From a checkpoint of a small transformer trained on Wikipedia: MLP 320 SwiGLU, 5688 steps.
Each number is 200 + 40 x the weight over its row's rms, rounded and kept within 0 to 999. Layers, rows and columns count from 0. The size before them is the row's rms in percent of the matrix's.

# down: layer 2 MLP down (transposed), 320x128, rms 0.0724, rows 231-237, columns 64-127
# gate: layer 2 MLP gate, 320x128, rms 0.106, rows 232-238, columns 64-127
# up: layer 2 MLP up, 320x128, rms 0.0734, rows 232-238, columns 64-127
down231,111,229,197,188,167,181,225,212,120,150,196,206,243,187,212,210,253,223,178,258,229,192,187,165,210,223,215,174,164,212,225,179,197,204,267,222,181,246,205,203,270,268,183,178,241,177,160,234,207,241,77,243,197,194,249,220,238,213,237,213,143,201,142,148,165
gate232,090,240,194,203,168,170,216,154,214,71,233,170,152,173,195,112,170,188,146,190,222,235,191,181,218,248,261,262,232,201,193,260,188,222,254,220,172,165,198,213,201,171,155,203,267,172,192,298,244,205,262,180,155,184,140,119,243,230,91,152,190,152,150,181,209
up232,126,160,190,252,206,184,243,201,279,213,197,135,172,160,213,224,134,199,186,163,266,215,213,181,202,206,191,200,217,221,229,147,212,211,225,282,189,259,210,134,283,214,228,218,202,197,149,215,160,184,203,178,240,239,210,204,176,169,218,301,185,141,237,139,144
down232,121,198,191,175,145,196,186,208,277,189,178,195,225,161,274,172,175,186,177,265,207,123,230,203,269,267,202,162,213,202,231,230,143,234,223,152,208,186,227,257,164,199,164,189,168,195,107,222,185,192,304,152,220,150,132,190,184,195,210,213,119,239,197,201,207
gate233,091,197,169,225,223,208,174,257,216,236,204,142,268,214,176,196,188,251,216,179,248,193,174,240,153,207,181,172,167,292,145,232,226,155,148,191,192,186,162,141,217,267,233,269,152,234,206,218,232,161,182,98,166,176,241,174,133,149,227,221,174,246,201,152,205
up233,111,203,197,195,167,181,180,198,169,162,214,245,142,161,207,203,181,174,160,209,164,162,223,182,243,188,238,226,216,178,148,217,184,319,264,234,265,251,220,271,188,133,165,177,193,202,157,236,275,213,254,210,243,216,180,177,263,233,178,214,234,167,162,236,170
down233,107,192,231,147,253,199,178,129,237,154,257,166,221,190,167,152,179,201,167,211,232,164,175,168,202,254,132,165,272,317,280,201,196,200,176,229,212,225,187,219,190,218,146,223,184,147,132,230,181,195,175,169,146,176,235,216,167,150,235,219,220,230,210,230,212
gate234,118,115,256,182,249,226,162,246,266,229,189,143,205,250,176,205,193,213,213,168,159,257,215,150,179,251,150,193,254,207,186,213,218,206,163,163,85,222,238,218,223,154,211,232,194,196,258,195,158,230,217,186,176,232,233,207,223,193,197,199,184,199,127,154,236
up234,121,176,225,242,195,121,158,156,212,156,133,130,346,203,260,138,183,276,187,166,214,234,205,257,136,185,219,155,248,193,162,252,260,217,225,189,202,248,239,161,232,206,217,215,227,257,195,245,180,132,175,194,182,190,240,158,213,172,234,296,170,251,228,236,149
down234,121,191,238,127,148,239,111,235,219,194,214,254,169,258,218,246,146,150,234,229,166,178,247,191,222,250,208,167,156,260,226,231,193,233,149,159,236,135,163,225,260,217,230,189,228,175,161,244,233,184,186,201,104,262,175,173,208,221,203,184,222,194,192,203,171
gate235,100,212,240,148,227,137,166,280,227,223,225,195,182,220,219,138,231,208,193,175,190,217,183,204,236,172,243,227,175,212,145,186,196,202,215,209,246,245,159,222,199,215,158,259,192,146,193,165,228,228,198,176,171,293,213,95,186,211,196,218,204,188,196,71,183
up235,117,211,251,136,185,202,188,197,178,320,211,170,254,269,188,131,210,235,236,200,138,226,199,174,178,84,234,202,146,198,153,199,241,160,180,248,215,266,212,196,137,247,241,227,248,182,202,257,145,187,161,179,215,194,144,113,213,196,248,237,204,216,215,161,172
down235,113,185,195,200,228,171,252,224,214,155,144,173,172,161,195,150,161,204,195,180,195,136,147,156,188,92,219,224,197,229,195,187,229,202,221,188,222,201,147,165,230,279,125,298,269,211,202,157,273,230,163,257,182,184,308,176,220,270,154,261,178,205,254,185,166
gate236,084,221,190,208,196,209,184,232,185,244,226,244,188,183,203,210,245,145,190,201,110,181,208,174,99,71,198,181,265,206,159,127,213,265,227,218,207,243,182,191,183,242,215,209,184,234,202,315,262,250,225,177,163,202,262,208,196,188,235,165,170,167,194,196,188
up236,107,215,217,172,211,115,243,122,164,144,235,215,165,205,131,233,239,255,177,216,177,201,180,142,239,169,246,274,169,208,198,137,254,188,228,173,186,188,183,250,222,196,137,242,240,220,233,172,134,180,183,193,165,158,163,180,230,283,149,122,253,216,246,230,237
down236,105,213,163,190,135,164,244,258,201,154,276,204,142,134,174,217,186,185,210,205,215,175,203,182,201,159,216,162,229,154,218,215,256,190,165,166,222,190,217,252,201,287,190,186,166,203,199,169,176,165,153,215,140,231,192,205,234,187,211,173,210,183,152,140,73
gate237,211,180,170,144,279,184,221,263,238,164,280,157,145,248,202,187,146,200,217,205,239,166,162,191,159,214,204,223,224,303,231,143,166,167,163,170,151,199,224,176,143,165,241,219,230,138,199,259,248,185,264,100,194,251,224,182,165,188,211,186,183,201,153,161,194
up237,085,209,172,180,199,173,180,220,164,195,209,219,136,186,179,164,185,144,227,114,221,215,166,202,112,140,233,216,261,217,153,135,216,246,202,224,163,192,175,164,196,195,248,246,196,232,250,176,235,304,182,183,205,209,150,224,180,241,240,168,232,282,246,146,165
down237,084,254,170,171,227,271,206,192,193,229,181,273,181,227,213,239,195,240,171,155,197,216,247,197,278,187,117,153,184,117,265,190,167,193,266,187,278,216,220,282,213,236,162,279,127,175,169,198,212,192,217,287,241,239,129,230,141,195,193,115,187,188,273,275,213
gate238,049,223,135,180,266,222,191,203,233,116,174,204,155,227,222,169,275,240,226,197,279,148,212,204,232,144,180,272,169,213,249,194,220,201,171,194,269,170,219,225,211,219,222,200,195,251,220,197,218,191,211,213,169,195,148,271,249,150,207,195,209,174,231,230,232
up238,073,183,274,118,203,221,188,179,182,231,261,155,247,226,229,280,165,174,345,154,190,204,305,177,247,263,221,214,211,196,200,236,289,157,164,139,262,205,192,237,133,231,142,226,141,197,187,218,225,205,180,212,217,198,125,195,243,194,166,235,174,231,194,170,211